Weights of a small transformer language model.
Size: 11 layers, 4 heads of 64, MLP 1024 ReLU, vocabulary 1313.
Architecture: LayerNorm before each block, tied embeddings.
Training: 142M tokens, 4346 steps.
Each number is 128 + 32 x the weight over the matrix's rms, rounded and kept within 0 to 255. Layers, rows and columns count from 0. Numbers have three digits each.

# layer 2 MLP up, 1024x256, rms 0.0339, rows 672-682, columns 128-255
136105204130072104134097121157071099127117095102144143166103203131126137192088107125150092102142121136110101171144095054061128179139124174152161123156136123134140145152205125160119080167133174140174168139174144135137085148084155080077090118117137127072092123106150195111109157142122135111145150098120096120088168114126094082101143231113102075062103136175121140162110156108125172170115
128052163134132079047106089111163148180148134130117177059151180133148113072067063111105093148116195090117150115064137075087112108144185229152095103073145120158134181143131083121102086159133117116071143097115136077119049192091097078143132191144111131150159159104061070117107170089146113118147135128121093093085186170113110112057118108118074175075155112142080092173166172160099168109092
126161137104133119119145157160097098083163117115166164063147191125128053105162124110142140052113208060167098133126090112128169131115069133142141127107086154098112140096164111140177138118152170146188130178116140152178083123130135136096095160103108144087129132136100182132097133131152185133164173131085115136075108160148082092090179108119133170058159181212076146120139192109118125119052
167141092079106100155128152080124115083121115122186091139068153116133106120148094113123078146176137060193148197100123133148120145145090141115137114201170148132124151106173118119179126042121167184099164079126091112118154118079173143140048156120109162137127108144178186131100061143114071123096122083157071118150089113125207027129086130119127189111122140133085135188172119213156100126161
134136093130102129100131123170123140118095167128187150127090121094153135145136169119126118107144141133104109143101137126146111125160122086155113116136124095156164181098117137153091098093075087121089065207162141142130081188130109109172133125120171149095141144108108153213064113129127134151136122132088115114156113095174092048092105143108139088132111177145173115143109196144135154108097
108141123115138125112111150158124078125144098116119159135109158113125158087126102159143089171086150079105097099082126166156102150125126125145130129131095166161170108138185098144171127125090143111129177127170135130079184140170184105142103128135127099113140091139128153177074145125153150066137057107153107138160139155114077129166114143117105130130143147122100101151107160107103118132093
129120129115145131112106113129120111124143117131156153124115151097153154121157128114135111111147144133158133138135139108129110131155123142132110119104114098148149110137142104150141116124134138110120131154148121102138116141126125137118115126126119119116128124102129143133115125120139135121105118120139132138133102141119115094131119154134101125122102136140153133155116119149128110113111
111166180171142139056072059089162160115069164079138162141097161115097195133131113150137153167123200089164128137108054151167056123172106127168135133173112188110205128106155095224085118152048184130080171076108059142108060184160140168094080103155103189126118130085214152195031075113194196185160069105086095104087063135173069069144111126120076064217074166130144120158106143170157113117152
102098077120071079173149113114092133095070158080165150155156151103158120163183125086120119154165094182193167154170102109164131191211154159149130103053142148180080107117125124104101163131151225064145148106130101135044075149163155125080105164120176087083158105102160063149110069168133093117085142171109133106140145124142126088177104130109148126090041103173120071120172152175164101148139
099126070162106118156086148166127127138228085139151163082143129131129124064138018101180102165120127126132082156130106116123134155150132115154128130141139088118134098098099128116086112155172118137132143162089129135135125115123116112107112122105166147128144111123101099105136128139116117160147157082052119107112143118127119138123120094122140155099109130126130091127157168130108129138123
130098133139141084093041094134097129104064130150159163103094143136135123125094123080136100139133180140114179184110101135211142118145072186124126124102183183145190119129124079122130110082181135097149131145109112148114147135151205110130095095124147188108141148142161191160090070039162138148108151160155146141097168094122132116154111129102143164111149097120114146082116134100077154103076
# layer 2 MLP down (transposed), 1024x256, rms 0.032, rows 672-682, columns 128-255
117123086148091158121144124049110129103145131186186110184095124111162164139172231101129056124112157132119158086119144136159061185156190137113148089148119161157148093208130161137125135197112123169133132078168144153048117152112096198111174079094139089153121130133162181086162160052105142148174139139173108149121147154090094169153122180059111142174129125125116161123149117186140152097185
103107160086130182168129041132184163178096108147083154181164165152110143155208082184128144110125128138100166067066181100110093117163065090075183144137110082111144160115135116186073120100105117131155129129092104131170054173112113175141113159180092126196136171095146152160154105122141164161153134084116082129177107080093079117126117139107100127146160124110073141158132096131064135134091
115086134160187164096086095090105098161138170191125185118136145096108168150135116112126139161091094160083150064128237082151146143147134079124107094165130220179112150140123103140060085080110108132092115070182156107073140163141146103139106104163086165138161159141158115148097138160171133062105100181053166090178111115115161107114126145070129128181143104069185116166127075178134094103078
118095172086119159041073150088118114141122143105118164121121124090156132153065162140100079087071174135111153119138113163119115090103100100166171112151096127142131085125080112106183115126107092100132105140108114121102155126141162177205147134136106162145103205141060132105159156086111131185142140095058126160109099154086098138063088188148156083150172123082145147106134160022142132127149
096147134119148115104106089156128119134168099125152088154092128132109130160171055147182157140112122132210111152142153109104126173144129109127133126097157166100143146107150130115084149077047134098107154149084055124092129166098144130128169146097147183104162149150153130188144123120108143203114113154152178106128160139118136090163121198124100137131094139159157102111123147123072152173086
121134124124166032102089179161126153129116106119170133088090115121131149072090126106170116138166130146103151149165160106094134140131071114113133155135203162150114122100180088109132177080113090168127151174138133139114140134147204131085141137135093146093139151127165135128061130126122132111106130071096130131099100114095100121128157142081096112079104117164165150145136122132096066128079
113116138132130120130113117164127150146134127127141160091119147125132123119131094105153135108123131125135126110140121125115126110111121129117099135116125126106131103138166138132112119143123122112120125162118154137108116135142124134154133131114118146140152156137135122111101141145157135138123120098130101133129133120142133123132132151119109159110112136144123104106166109139118140126103
077191144130137029170082131192162098163186127034168091090035129149121127098207099208165176159166088131184118150178170118119138098086100071165111156106179150085080210120142141160171143064106134135115106131077083121147145116129190042146192027107031175110071134176084107184034069165088087095071100052194198112130027142135197059096102119126151202062093107113139078114103052132044126134043
118119124120134028157144082156185166147068106062146107141131129168120140071125040195185103136152168104103093106059099146143184145110083075044129086156127215129128189120170137152178091214107103135156113128139136146102121185079159113088091139197161095119153133130113160204115137138108124096141102137132133137126111066143045172110159166152150124125176098168129185163163145048148216119104
140124134106133080158095125147194080140122088139148161126120140114135131104171136160100124157099065128112153103088166080082127150151126092160117121065114119110156107146137137132117123094119183084120117114109091102107138133161226119115134151144118151125132134149093097130123071086135190061102146142101131112086101157145121139176121168122108204183115139121087143128155111094083173113164
103148124140139153154091148158066089099088176136141138112117118110109155079155168062086124141153133138099147122114132135093138057142164118127109124118125115137129076173112118103083155114120148093131094144106110161062190074147154121102164155137086138163169108142126148183137179128130108108150133146108130117135156169134085116140160121087103112141123116140081117178111139142114122142148